Weights of a small transformer language model: 11 layers, 2.39M parameters.
Each number is 500 + 50 x the weight over its row's rms, rounded and kept within 0 to 999. Layers, rows and columns count from 0. Numbers have three digits each. The size before them is the row's rms in percent of the matrix's.

# up: layer 2 MLP up, 320x128, rms 0.248, rows 216-282, columns 0-63
# down: layer 2 MLP down (transposed), 320x128, rms 0.178, rows 216-282, columns 0-63
# gate: layer 2 MLP gate, 320x128, rms 0.267, rows 217-282, columns 0-63
up216 100:455543506526448449563557457532498529549578498604510556519548484523496454473496481459554392486448546540483465518511489457497447503512575499535536534520438532474469546360558540453373542476543516
down216 101:453512515451473412490482515549508502530483467561498447568508463586513475453511551515500544463439459418600485586520516474579482497480528575469442525452545511499496526403622513439491565531492525
gate217 084:408523517563541585479516542509510496446523483478539554504515464473497476568534479523497424459517444606575586464468469464512577530521503498450379458488491452510534456421496463511471545473468516
up217 090:435591456448489536589537444559437466434449567489469465530508611522468517473521499466511530517475618509412590413503513549501521412455541440486539499536501570468430575469357537513544540482479492
down217 092:434512423487553490466437437482474590558493529547524491518479573480517524499521531472474518388455534542561536443494538441568551511487517592483547498459472462555512468498431524564431513502464554
gate218 098:511452446448559529471508465464511471514432546503523448569507515504524611605537488556489523439405532544480411451514509469534517565474431501530595536606473576401489456446488550492486466501395487
up218 080:534421510525447496528536558433481538389472431492533516419564491437503416531459559435473485500500436453501508509433469507513466433497533545552561529540389513476459546495530476452477495531487460
down218 088:514454573513565466452550429476450599473562491395500472538524566489475490483426489553530485422525493496436419416477460534518570447517519502427509479510442516487605557464546576524518565540530457
gate219 095:491516478521549605524449522624510636430535533462492375435462432398489484580560522517569433512504479528545461498434491535488594476477529539449523516520526449470444473477478560457437522478501477
up219 100:521450483475587541501474505460360469492488490492539505499487557506449578509368489505512419463429513462428497432518564528486500497478518436502533471462518470536559611499518422549550517538543534
down219 100:500575527490532469474507512453490547503481555422481435528448524545451472545493496590571601504481526521551433447455497430478453432387567500451512483504517477507452527457418529466451507467485459
gate220 109:510516572531536506555503498513566524491600515510454579456551512506527500513534397501480534500452519548598539410476493553494547547607504483555450600595451408546476498465448449585453513472528453
up220 093:533501497373478456488572561468573510526479517504440496519539504438478394595490477439584494489463454483570560530431536500442366554418418597440494447461529428611515495488595519530456551531483551
down220 111:577397469586505463511467448489539502456565628518556518458428623466558588513523491470489473507461525503538432616437471514474402571415445544519493443467545496527549474427466522558529530506498464
gate221 106:522518488523617475523578517511505483543464399483515460437519509452496480430611485531475483533544532506520465536566523520514435469483523465481492518514497566449450559421428558504471435551496530
up221 088:490548492507469498484473585421384469406494448511451521464481521542626503452476581447492561537591529479474505607518541618472464567552431455541519567474452535538514526517488512546475528456487515
down221 100:565459539515508506525451473379491445490634471603464413480467594509506450461535545521560524469421423606455566527464465549464467539504505479517513507520454530534526461489529558537525490546449526
gate222 096:461489505570535531483552425539469452428431559397522463485473537447486452448528496520590575362492595433509540508531512515487502554555392461526474524457540582440561544499462500402583574531405462
up222 093:493501412578517530534502486416363513610480561523473594519476531463507457420566548544509515468484510426512562460583501534436504529536483461489542508500529520498551528554485436489544462511508436
down222 092:497554506543459538671538493555469469488491480559443458521450479447496459531549520454516419518502483481468475499526465500506456592445489357489577449572415481489583521534486459509539454474565599
gate223 139:461519393525532535415502502541394488532473515451495457519495513548503509483488359535609567544524468489529506556521495489573555573521458413453500530526593547451535508480488483518486492428526517
up223 123:554493369521564537489563533569572495525519499512442438500496435512580470556472515548410526394555541460480658467446549469408481490451504537632538571543516468547495476419454580477526485532525488
down223 114:490430588540410409409464478519422481472526468461463464519460522477479517470449420437650479568486532525519479483450514444452519592591491445574507476524557418438518502563513498583433439550552428
gate224 089:501517505547464525508570489460489500406528492545530594528489443422476508494471510551402458502510426517528417488499508457539555430528507476392449468558522513556545564564489475467446530442561513
up224 088:458585430435524488496487585562585508460491478466522533426507406522534527383466512560560475439521489515418456457550571555506563565548508539505649432515455532519398494421538502496545537485517510
down224 092:529542545477496487457457445513476416516519504452507508535482547376562528483423531586473442383520569455442445529451525443493481544421536544471485459544491395512451538546483565512470460460489516
gate225 095:501472638503519565440592568555494454497511505467578485510466451564472506486487623489496507528456447407428518515424420436448403497575501527395482429550493537496532440512507567525507459525463525
up225 086:479455516523464617410465466534537394538491516477509467491445465471449560556526505531469446493434508527542588472484465430528485527534493523492504514451479525512429409475503609566494486438411527
down225 089:512547430461515568529416392551589531486462539461475571506392504447535563525504456545448492529497414562494477393520584560493437490497643513570408500542447418522545525500479524518552518536501519
gate226 113:436505497432523552489582475521414554501480550442525500558529524566569410472487372473443522491504554558440448528444488502535522515498488421526529516577517525519556555503437508452524621568558611
up226 108:568566459530419518484432555586533465466501452539454535528410492564452485476502494560535524479489487501540493435522522642527502506519546518379493495476503559488576425412557448447502545437417515
down226 113:587499542532477427466464470557547609462551496549564471521512320466518544565479544556529569453530461456538602539484484538470511523384513512467514485492431530553463505415528435522458498423477525
gate227 114:436567498536436506460488447519500496540593531519434520521460540443457478527562454426511466552586434530497586507477528537498489512553508526533409423487484442481533500520470505465550524520446446
up227 114:479520547521454475524442488499547501477553436615513525505508607528458508465492458441459549479577439543421457547501469488516512542535493519514525438472446416517521479466485454441543523497431388
down227 111:552486521508486510439459512506453431490403479391529525424536374498516521450477510595437529499407493443518522510499504536458467507485551537458464572432541510494421483483467484481471490502587647
gate228 088:395415561511533597501514457462494455510572508521508526532588491497554593448465428521449485466401542435572556516497475523489450549493536531493512556509565500549514534412496530465476562511537587
up228 074:466462505486566511470432438509457500626531499436491506570494469499495531467491457483564511479469516394542542538501557486407576518450589565506486509507486536536496407547448482518559557439522497
down228 078:391495484435496634489528509494512453586478546505495470461465504571459516524515508468495382476524520568560444494430525485426450613528527555533478415533505503462476503572515493568537534586513502
gate229 088:477454479512514487556509427565527535509498489516491430468401529508537466497453433498505461525454545474444507481532508554572512480502466504559515538532475531520453483455442407533369582622442445
up229 092:515455477538487481453575467503448542523534493575392402476495498500538439556510576548479505522453478481505507467583520478490447518470496428479538492547431417598456523496524479569489504449485465
down229 091:491478447491527494470649407467436557551571435534421450469434566549584464480564525533503482485529524437453506529638522556486522553617590467552511562532519424558477434499491499556517524499448520
gate230 098:479424472441435469435512471618543573475535487470528504507520525479473462503512495503481480485577499520492576396447526461487531502495528495506508516441440532515450556458544476524455539579518472
up230 087:581584478531466459544405485468502468474516507534547525511436498572517440447471450503519563434402548544475568426531426491391485555543495521477438481438589466512488502611497472453497564513439537
down230 093:418512581541422431559543476400470473571470532470471545420465441434546494490503566473519475524514483523506579564521516423448455502550535455492491476500445409538492511601473512474460538447373362
gate231 089:423507455498519493465456513499519594426462471450524457569483508440490437506455528451452569462487536624561472561487421421542587529560520541556552513504567473529505512477549588492535532483594426
up231 097:487483472501520440489482516474504517433549556440589615423469530563501650480553511560494500466490496450493487521471552519475511542503492455511458544505475395508453456506396513470515513572527445
down231 091:378448483555447535427602443474493491494538492547608428455522457544475534551488469559562504529443522501408487435579438583530496523495505442515492514519598558439445501449540444490495552510559501
gate232 117:464495506565524424492528444522462498546621512473482440474498506448486514501524500560543609456518545530473512545491469397449497441564522531504433552470511506422584525458455531517484477452542477
up232 105:491534583382472456544506540465442414496551490522530463514470586614615499557507530503533428520447447504495591469479543575492524563529408490417619517504574503611444464455424479499518451505535543
down232 113:471524507420498472506470472461542551519471536602563458517506461594483419538536513499505439505629517399572437498496489453508547504576544478594495526460556498528513499456590510480610578488600522
gate233 092:375464430583530462428491456453470466516476517503481501432460514432421538436559472444408611431427516452451591467484490460491448525562458530525534622479515533467461479517558519463450478422523613
up233 085:342467388545548512498540495493475545502490572480508568489433446385388465460539480462475471502453508523505593459527503457524540558613434600509554588465561495478536473490505505464450482498527580
down233 082:433568542471495507480459421559480502522414535537515490535472492523545474472484431475480452625597424526437451582475552502570526519488441481474473591557516469507520593482527551555465553501559564
gate234 107:535516449363524515480455457471564531443529518490455520631516446482464493597579492397490375493609495565510459472535460424478526460507499470541450463437478533492483492464566477461520530453450602
up234 097:521510482418444548555561485439509454502564529492495515496552499500510476492457539451480506479625501455506505452546515511507537529503453562565616471455446502616476541410477470469513495493458724
down234 102:388540547500534483572464503496510508564484427506566543511479572543552461492468516540542458477581479510404486527538579505491470601523429493606477498497413498474510518515599518423455400428566538
gate235 089:502454464552430491472518423499588492514512569480511487370509598445476481525476489519527528586458376427465517478558410472531490490470521534490488513564486384596518508501545459449483504425512473
up235 078:460610489552503480542615536505479529545544440526553558528648513481530429452519532593479498541514520473492480446503501497484538432497495538472510562515498537434500516608497498475500527419560474
down235 087:488474522492591437495484516445546492580441564467486563457509474455491475511475429520493553440534457419487431485513411440542501512480506516456542477525515571462594527482514495475517593484449540
gate236 123:443494489598521475433495483583444519443496490477449483506506458469535521515425434573468431446471425419620614609473460426492508488467491529532614451482468516554550476475526538459433441361435495
up236 094:458495444514546592515447487457478515550492445484526483450565589451485577433471478479465537414442443464442615405427524534551537554493529508476459509485516483501491498492456547492541478511433596
down236 107:478519488594582456487422435478518475483519511513564557464467486487478587423535505505519506567393426443484562449523426485523517520537560609551553484518473534496452485448491495439541536418457624
gate237 108:606484518496554553505464442513422401641452445530541531476566487496489460542552465539586510562492467469490391451544509487542549511473447416490508556507473553523542614538501448455624578429474562
up237 092:413549475468463519421474463587439557576498532480525515558478503533505578517428560512484534457549463460521511562564437537451462594513499471560479455521518480514503443544474522462501360413587414
down237 103:495399556476557466566446495504528509517550528551520544466523580536449516573605458562574500523638572519559574438509514478470479454430417529501537475533531529500464417460470523509492546464326575
gate238 101:490425539543485515473467458498541465522529526471481490513569522488540393512539484465591486530603551425470509463486508464513511455371473498564513544521455528521454610393559421542414670455408515
up238 106:492435430497445569454499578522489510487582416517422527562475554545566515525478547477499505381503563453464471449379438490502536546443455437559502582532549606554496462510571482491524561442537504
down238 107:412574531459396578443519592485570488447498492553393457495553432559519541489461493440544440510545555399415399506481520506554494451540519504584497559434443428551488519474529519556532501483489511
gate239 102:497464444544538558466534525469464570494488524551507471563479448443584502493541451529451589497437494565638493424455516433429493457529417524488511483574473509505532540546490538493401607488465542
up239 094:475548442503511531452510549465453607486466584523629453555482489480594573446468540530535478417501452501561440495401556510391492470481384468536497579496480499413503508421516514464334550566567501
down239 096:556504569460463465415454529586460426516493580439482482543466558483631521466428505525493545505392434696489361580541472462487524562533442528471552525521499502506447507450481419496473567564430463
gate240 102:421475558422499470461517564499532500492478488496548520488480441558500450518594478488504508470570622433435479531472523450515475493502421496484475484504446560506395472407498540502527619571493457
up240 102:510549580457453576501511542468552472415539479639548422550572493505560402408579476487517497497512436539455528549569549461539397509535517511515553461508529516593504526506499524567471577411581557
down240 107:470487529461449526417475543426514456503554468429376525481514449528405468529475584453521521534522498421475585411508495537472446529518535542490457475515441437457453579518436513536506442447548537
gate241 115:536455516519497484533499477470553483492582533533486563533573493477604403463596544482550504524484502531572524530557599619520526494416532402503502472580494498474422506525404504554487506476490462
up241 119:487525478516506540475493518498544462543507492456558492462527524503544543544508528426489546498488543482536510521532561561465460544546548410552412571537479449518429446515465498392475514447545492
down241 104:486550527462470551424599619449528452444549415535488555554478504515520484464445485519376482467461546511473527416551529446487539584501530527535440586534514443510392502568526529495468582496507487
gate242 100:501515589596506476587492487452511563495556507465427481496467570453529480469461486418525484510574455548461419513558559529546510401469507485486520404517428649502466572535564514466455462441484564
up242 100:530490456545423583481580399518538516557483464460513465540542480489561474465447445532473492459531500464514534555486528434537512447471521519596496499525511440426460471466325445474529483628474493
down242 097:520415510519529551484518581498447514491478526451419511519468554506514547546556484426514442503490540511503518511538495445527461492490580484598492529431560577487497550580591610473441475430623489
gate243 103:551570570430424449493497513462538507513540434447503531415527589537450554434489373501461532439570449554441482537575486467445541451491547492502526416510567565425486620480502479537470463482519497
up243 102:546564515490552425516455507428443452552506481491371517465507612558551440531490456487488515478563406439434492532573508585516558403464480501469506481497563577475472588408525536498499479551459539
down243 103:448383578496585531477552539536408521490495555545494483476454384460593544509484570505538484458391555476522506537485648436476486579538556474515521500571410425497497471568488529526468466487505591
gate244 107:521518464430514478506479424418527509438482551508486553401456558434457602502468504498517487536530485412536542523452456517451531464490676541437433411503508485478545584426426491535507469510458483
up244 110:578497497471516577499529447440535574547425615488488531461540486521484483557421481476548408423541483475518488452545485551499571449516444472508607550500419490492428535427557516595480488444530510
down244 112:554492491423454503534550410348463458520497544529532469519410453462569427568414623466561493562448484492479516527431490526581579541481567536459450455505498447504515526408466451512441437493499541
gate245 100:605445420555435478473473550525486453455426490445514503579543442387466599522489452491534441524517473538538498572496569518506522551533514458515480470439450558530511476585513531554520483424503455
up245 111:621470440472509460473505553588491491518454471502544412453494486490472574517515423501555473487402550471531439578511501456431489541529567456470492516508342458525490443426463547518476474507477577
down245 107:463430559542540542506527428597518589498501558421517531539396546514518437515533562612548441463452464490478520551575572574486430511525457490495478596509473441512438525520544580445464359476507487
gate246 103:429496550451595505464447486455569515406566502436459488494599559486495549587534503468529408518476497524513452630493477504440567438515468549470502537584573452505538447492464529399508532370496549
up246 077:485537486486371519474413487596496522550506611534495479491479484500568571485517480481531569450486501506497503440420469484501483571467529484525493515492444486510512592467499542550458407617464419
down246 089:467515464460499545519474452510389498581497566599400560472515480520522646515556491462510477427480510458538491551537612507485430513514509531496465591572518497522465486484433526507418421535441454
gate247 109:487427517572533408433428486505467520533520489448534423505480526550548540553570488463533539573468500524609437531464466554454458558597452421522535511514485502420515479476516479510467569486544449
up247 126:554482486582463498434540522523370495542468496463525464490534460480504540517567371556595476481511522476473505565451508409491433500536524443603596625483512498432446421485492503568421499506445407
down247 113:486528502565486432461537356533394471481541469517534490525532520453530447528527484428542494532450539610489417582477574490572490505433527478497481545477489380479467499553579585473409499437437501
gate248 105:461490461473611488511471564546516490452488554445551560479505541466448589390507444583527439571512516503518533392549405530455517500549501432525471490453556501514516482485485444464552542447541457
up248 107:452497544535538434553523564538416542469540438495470472534402527541522520471508436463536404556631501524481472446415510544479468506524473554584484525493559532562492478505566435535489539513498453
down248 104:441391394466458500503428470539402477467456567643404460514517448486558467551500497485530513508503541515511532508504425431449455420502495452618522501511466484528506474588623482434452535517469515
gate249 086:465515535554551544463495444488560503556474534498444524495513499513576594490620458545485573437427410529518570477518502579437546598585436514513573506481555553519535474495530541487401535464498581
up249 112:567439508490438493498596449510541540518517390457518492493447554498470543561579464532569513478412390458459409427633524447482424510515541483494479570529499502480477434465601445432529593417570492
down249 129:501442454495516477479563438522431543504473403453507523452437555481427500528484534491468436510448402484505397397588482389530484536494616472576441521515428462484520505492589575465523558436521459
gate250 095:528503509552481503537477575391548537525597478575519526482490495484531522418509541530445601438525509481550477433462632492474470521585562594462486484548513573432466581530429436576567529479501540
up250 095:422493551483539397617481548467511554499584460595504521459520548527507514435424454500480453501448488510488488583497500509481529566563480455574500545462539470517414438457468625471520482477484457
down250 091:479546515482457507549556515455561538564507494543459387513418457471518537564454545490507487396495501528509564529469615420464605366487446552504402441627500494601524485478529423495494496542577504
gate251 096:515581484566526450570550422524471477477517567436509501497589497481458511385535469578432507449430457561521455445533407486542443533467581531400440544498500533498548541512408514547436486397489507
up251 093:486528500549522497640585558535477454548612530609578444519482535457498473424638459518511414465472474443545531544496469492506494516457593605496471480459487526463506438486450509444550607504471502
down251 102:592590497546479470582554501569488482492426461574545440529531521549543551539595487508483463475543297505406414497502470537510446594515568544534446557431565518550579441473481509529440446581536465
gate252 089:529428523548502510487581505498460477548466521503537554453533468478544547544491593489443525591569413552494458481531440496450561568435496563422481469497472486570521470485537387533472428386506538
up252 102:515478465455576468560532567517544430536428588560455524500603562506512460446507459531440454407533518518455496468631529549519496570514421448499546495620566523413538534567496532504513542534424501
down252 101:486479560561462462553496535449538533402465587477561507541485430532462579431501515537441482600462558454504503463443588549490519503637446558483377527427472434502507482503477480546548485456584474
gate253 096:487516430445511482546470455440598473429545497484633486450533597513372453432531414501538455522541534521539501391444450495450466547509443426500525410553518593511524588490402527424566500504450537
up253 093:473488513495549452505457529468583562424508567422469459519471482471485467472530532539471496353450464517550590546509500436434471421582568482530510465554483526584434480502495421547475487514505572
down253 093:499511488465452506357465491412420458546460501530514523457479517475541490533492459475490535514559511442524520463509535479504403507587461520449414493492560501486411524545576505545529469528526532
gate254 096:481441525574551515535497409434508485436595484454473510510436516561478608524533552460485426419515437415537433553532519522555564496473448506527564465479462544455530538545540550476522505402484602
up254 080:426485591610553465454485555505426479430535416515544507484579536540489455473422490498575456430535573528470442473416504470484537554406503536478501539584483578486495558587445467458491526504519501
down254 091:502398556440589496584544600471452486486464520529461530517478553440527506451505472533562441523396546577462507461432491567579503443559605525445558509552578563487520503506429483528553505552532516
gate255 099:536479632473442540479435565524571494491427461513459594525663537396503476464503474593445554460464435510565527447432518554496459539529425463483472470545551438513473501539499452515426448434518528
up255 078:541523434534521445540539412522521491532518566522516472497531559527526489482561400442482406469513546498511510549499511499478525447513512533552414445446533581581570452523537470424484543494501544
down255 084:440498527538477461516484525514459546457491491478561563484539602342456413494477558514512478476547422518537605467547521467545465489465511498502447555557553461518435431469453427457412498471545450
gate256 083:533482559459522546480574527472507577462481448473537529392617536487491440508541548455609517507494435479509435499539521520512429511555468552465532434512586406505486390568510475538570412565565521
up256 082:528560409512406475491466545549602484483508522391487550458564472418500492492617494384593510399482505455529525551462556535393396454538442531468556492542497432523620455498479546487532479474525469
down256 081:445421502458498511500476484437452481562432458483552485544452532504552495507516597516438425548454548425458423363630471515533497527494491538483362587516552503393554497428495525512498429445508607
gate257 081:473497444446522425492547552445476420515578554441495495464542476486475540431498529405551470633471438423470465536507543491504382526472498562491541462535502481490410492513472475480560486479500643
up257 081:465449562561450476477435482501496543465425468507464482500444532524529359522470455510444541399525502526463533532522438500499458499571453509419447535439476452462516550572511461474485588567570497
down257 080:580501444561572570545493542538522492436465584448435472476390449501503465546487412425522530484463490469489460557419509490403447476483391469522504546485476511528502515557581569490423442543499535
gate258 102:543421506530445535416522496533482447554572562433528471583410450411454514503451499454462526502510549509557518481439495438476542450496495575480530501532563544595516529520469538529591493421452501
up258 105:474539454475598524531543531444450506492506534438531427544496589469514509510521540492557502486524449431511564506524522460529422500542518547435527506457511593476413555465423516464488531506543509
down258 104:478532517465466473429498477467529473521575512482564527570468431395527552574469580429485446624438542468518480460486529605449472555512542537492532471478472529515572522473528391446626495512510480
gate259 126:440481528597624500498464511467396497507522473403478482494536619530475505483516541430456562548365441534512460530508459571514377591504520480401492415552499410458516479536500487453486527508581512
up259 111:509558402509536536504424526451538488586521549477546472494531560490506494502540504457520476450560492521581518545385490463516419466524499461470399497473544494496493503525386506494539557478568563
down259 114:516419443450568436534521545495510588444542491338515555532459547495514558566453587487546491518478498468513519550488455551354466480407564554424528407506429543525471574538481557411538421490533484
gate260 092:554516450543424528448522431458476531455524488543455493611509501507500496505586506449559509530437474518506476511443495639502482463462446461514532499465509468532612590491529531587413533575548387
up260 094:486553506434518480375481577559470471472469446466519475434471439472417486460513527569483447495574560529481402512551441457476493465555464522501530473435532632465449556415491486548563448466560449
down260 101:524512539569582554544461531580551566503529498440496513489506490418565527385572575442518492462491503489539498460565459400492535538535465524517491500503449500356458538472449490544438487492502547
gate261 106:497533506524516469429528473454542499406563401580445479470547477442449523553604430498488562431569403435475448566483410451491502486462479561514519544493561502571509493453501485457451505538490495
up261 098:459551522509492484483464553586444554547512504431493567475455442546452551494498542570587545533565561446420531429515518543620502555435508580502428474523478454486529422487563495455638542484456528
down261 102:522534516471486481505424444558485511529424497458477544436643511525546593414499436521449540506483528541528438471519541478545545463462484565475447474510520612471548534546517432499401540541529542
gate262 105:539485495554485513511534489426551495453544548535481450484537563499436517517531495475541435425468493591533666417467570487404475479463553477537582475520397514531454511489475396480514475451468520
up262 109:412534474560547509536480571501479446518499538555402438512498473591630531531495467457528506569502550548533605520490495510501500442487590470451463570597501484584466467418472529489448534487483510
down262 105:544557505497507512485552556429515504570440527607415467530511488552581476451557606542553498428493537493454498530529537586627496514543505428524508592507511517632511451518519450524550434496417397
gate263 093:489526460566505489396579427565476514500441461391510599492456494477484568505523400578575452489502574445468483524446581463461499435513480512524503445522525666501459608517596500521484506489539497
up263 104:452540452558498547409519507484504504531486504474483569429506499448451604488456430615426506414487463597558497517430484457469517480490472469548482554483459586522441512553522533481529476353548565
down263 095:479546541406508506443450442487493479546503520492492545582538540434459603375517545601498589469451431505454481462456526528407495534572446516501476482499564490582506447616538464448473502473575472
gate264 089:490447400459576533524451538508480440456493598540482462508585424500478536451491504441534465376567499571422499485439466566540509486504511511488504446595579578509479505515496510452450536528482504
up264 086:521510473436527512499574547531579513487566461532469546512510464477418510452517538525569404449537446517507434460544450479534451503435557480473479545528494615500472560440546434428588545479540490
down264 090:476494443457557456514556440511488516349473450475513500542518524538464440484473647587418417450564388499531511438462479468605531517533472515446470475451510483485455542522503477454534557465514469
gate265 104:483415440532528485563606476513509518467537484425465429497539519447538456515482531442449464415439460546514488454567566502550457430524483441548612579596415514553404561431502535509396493472526527
up265 099:488518471458514500520426469522597438422524406581495497517523496532478457470531429435491543459550491494514505484463507541519495460476457466466419510502409519578536392456441471470543457455510478
down265 100:668548502515532470506441492493451488512510514476504563487532541497504422520478561507602516517440536432562457567454473538522450527508434499501425503575516466440496461499523506521443503461394560
gate266 085:533412468529514364434565512475423535540473504533437434532556481524558494469569557436498529517513512521459562493503506505584425510420517491448495401558486519439528547523502591540550491463481476
up266 089:503453566458496536546599511356440510410538530491548623508461589477545464507520517521602442534569456520507384491525503609404531503489466495552480517472490528601460441495438480431475498486543540
down266 096:427519456447443516555528446431398497518497463502386476457534580554471518637402514497492473449503536423468491426529425514498477541505564480510446589479556502493468471467571385465499583405461547
gate267 117:404600517662502539391427535427530560516468463499559449523489444499542478523506431443460463503514449526530513474425409545501459451526515477510521499598451557553521438439404493488542607497507547
up267 105:492558498492576473489417546515546595467496452515506420448522502439516479521512447318499475427437554457558500549498475451541527440519554499441509582493516465510495423429507590506484561431577494
down267 102:536473442599472531545469451557574619522495551558520492490444469468529505444524617496543486427438446519544527530481541470455461508548474482563492500460529579511542454389541566546529561437549440
gate268 091:526525485561537425504381411510534470481529590538541559509580530479509545535517473475585404417424464469553548388440576440473457485491496461568509480462524469525478561556524530483471476484494468
up268 104:531460604505448501485620491518551533538562407595538452498491465492499532453488494533538421426557478519425486475528438480433470496431454519429513431469469580454534478541544490498494639448563517
down268 099:482534507421500456584550470468514606460620475554510498500497469440385467503539504500486503516489398393512525408492485354512477514582476547521497516508539490509517475585565534490600535440528516
gate269 084:380478470580496497508549477431438478433454470466479465464569531545470549532450568486527419473441458532512562490547370486430493532493521425502525503516576501601435473474493497460459545557525431
up269 096:581427536513523504442427500457474563557501485483551419523453494463470480493521459392559467523475469472555497494531485496487469582441492511479479461418551492421497507537576447613555519523564403
down269 092:499605406460518463478553463580446505458504453524518451532490451495551540465491531464557516496447542470495548588493496560535418524495526447488467493536456468501484408529498500507442594493504450
gate270 106:560464503517616569519549459512517479454527481600521512539493446551508478538620457481542564523462490534401451399534559555569515466542482447403579586457556530483562494505529507508559650523501523
up270 098:627510457558467546490558516473512435544496556525581449482469444474542468482584513519449509560524446570543620462523475455479572413565429574479493501418570438493574553440497528475513446525493491
down270 104:461585486514449464458471535521516500604494465511565491459420563539496473490518430581490367503516403509451430495502517551498553495579501474481385563514626523527572485503541510535479531501452471
gate271 088:520467508498513520495421449371489504616459523525587441511523519521460569601515482516544434485482498622527484413585477645501499500527510487541507525512582457443515453544453412556431471477483517
up271 088:545489511416455478468578462513492486553622391471565560448563519472558470545526574595539460505497436420540406410582538499499493554448594488525442492519485471504468486539489442446616514485523443
down271 103:581507471440428484463591466505483561510532479542506498435508398544507490448514482524490578629533455447601463468533539490563490565488521558504447453585446610478516498513512545463548519442485451
gate272 092:532490481529466454410530433452432483513584499387471577517527502492467527526494517547532510493562537426525447578488459481447539553610477464469460468581532464573522542526564553490462539503452456
up272 092:451464509511575548443531551574517521534430493529629479536502489493528469523471459553553441465536476529581550530477503507441522585444513417462564597467530594546478480496415461536520544447519507
down272 098:583436445550539531452508398498448495557594455445481517536457504523450544555533361528544456509445531449486418486530567415451503469582483518497464443503562430461498453520607499470513626489486495
gate273 107:471454491456510519484508536496493468440406506475483455554532577554396492449524407538544453471476508507438466522528539551524473516477456493493548568523568574415552546451505432500525552621584499
up273 112:570489555510529483519516535546568458431518470530508394454416450481530483536482490480542511525545462543600495566550416493515470434563589448561432448492529589609533552523543520477525415383518554
down273 102:457443491498536539501540587482561469483512584511488510543492534454460490527570521525502462504636455481472428455509490633549424556551477510467606470512478434472478462508446507471542489617464617
gate274 088:551538516487497516518524498497423449512381468517564468442595564457460523465475524492482488440469580472582604519463591452523509478506458481532604464482481515550415471516455516454566490428370486
up274 094:534494522468474498434435538503490520533513540453491569486396524501519552475568479542492555498574444441462458467502504592442510516444528513510459576545558498600494497416571533492459491483505484
down274 086:571509478538453406488478589562447537450483581450529559476529535481496535509525515502426551528584456368452462631515505597491558534514487432489465590487434501515488594518473580602444524534500488
gate275 104:486500541507492511544448499513488557505561532485394561460516498519482493523558496442455466465570449487550552454477452518462510442469483475542550543539472580539489564484576603538463531336524467
up275 104:542413470473467501561504484566474434504410477512604457523539547487510480397409438515538556468486516550534438558525525432591586468570471442479545516535564540515449445514546432463537473556500452
down275 107:501390486477488550444458608643491517511500418502540495480578522559447512447464455523502511501522518411534478477554510436530515484531488516463481560432476527483517510509530455593466522476532546
gate276 105:462510534617477526512497427497445572476480517472507492528509488405582529488537451401476353444495472508518478516500511484533472581486562500483442435481494647496413528552498543573346537543552493
up276 102:531478462517558484548538463467488426521472563588576553511531484475494504514492566490465420565645465531498463517487455522498418505440576557510417415470421452324507472535432472452532554459481463
down276 100:476536519589584480454522495608529408561416506506526554492535426553563579560465564538600435507529504564487453537434482473528514514456526474518514504577461426476504474512509419398458533475499456
gate277 101:522555486557463527489517495576502585449546491451498445476430457511478563507561444470587618516574559526469507454533511481541490487485608573456523476564458540518490488457572530442489481498457542
up277 101:525539515612511470542471380434437453552576402546537530504497502591510460608503501519542537515560409521489491444550540511526547506454553572417443517533449393470456510492524466531435530511425543
down277 098:474433491532547520531447514571466546484513530468484605547451522485500440512444474432433407504459509500451516484549425460509527504501508389543520492522461523427448520572518541470490497494491447
gate278 114:532440541506442479484394522474530466518462408545447564474451561450464525452528465457512523414556534518525503471517517506472478488556392585495536518434514556468531444515441513505461457485476488
up278 111:544449439483442523465527492491500535401444496453554594531478463513530485501515529460493489571483429490427512545450503546587512517432542336499477455480458503525507537483575508445454584531414499
down278 101:608541453568483463542396536522511543500423466532519533473506433561525594406513515517470587407451458435549510385488447482440510467531479483514488516486544577621550385498528545515495482504513508
gate279 087:495432374416501479520444553513490521398471409570471567547494489482573495594508481450430471518603516422557517551562523449504512401420500480502479482480503418506500486441426510494469482461422575
up279 075:473568550493569432535443515511486482471454457522496421564567431606549458503509601454487484490464590477522530486495589499465460493491580530555575469441497522466509524473431472461560486572458490
down279 076:371483545498460537475448453509509557544434465557470513573535535526440540510537473490514521460457459497514434549522457505549521496459605428476592565525459445535492522517538550509565443442467393
gate280 106:485440556513443508621427446519604499437487536525485486507431433519428454499559535452496460524386506550473605416440541352512528514422468516507488539498508520614516496470405515498520564504482568
up280 092:530488556459468464566530525505456461539528464502430576561596387450466493518550534439577474519447440509540432438405464503457438537473516479515459520527507512442521486476515459503480472518492509
down280 093:424581437449412544424570545453460584490465523510449515519505523519424514533456512550529402523524479535566456560490446440451582505506495476539527515434478446512455470537604530433516499478639502
gate281 110:506464416509487486501465545545566411517515557518448590458521454445451517449576463492448524552421552467437536532483425551504447455498528446437353553503584525521503467432522539473540551533524421
up281 103:523447470409479496466539517450525585319484525512523418513495519511522571504447374518557534543488491544523522517537511550513531434473515543548375552515530495407515427429559517443417506543547497
down281 105:545450513556494526530471570559393598487495480410476442499554472492535554546561403553471565454582531549481482511491517529468414506540513596531456521483531465566537496535478469496556424544495510
gate282 072:507449494475507507484429487572450492639514565470503472524539432538457513541532443505436460479548439534446526547504606497464477530485507510564524522562452450567576509500450487537504443558473383
up282 069:544502498492490493517515533500504539529550449467459594612600514533568613470576418545524494481582523528501468498531618600447484499446483482603508523536479474631583522478455447512487593507381521
down282 079:530580481486434501556438468477563470494550496562409514515471492508510550456512590490532500423538539578569430559367556503511524529510469553454627499494523563526431517476512603435487486499494518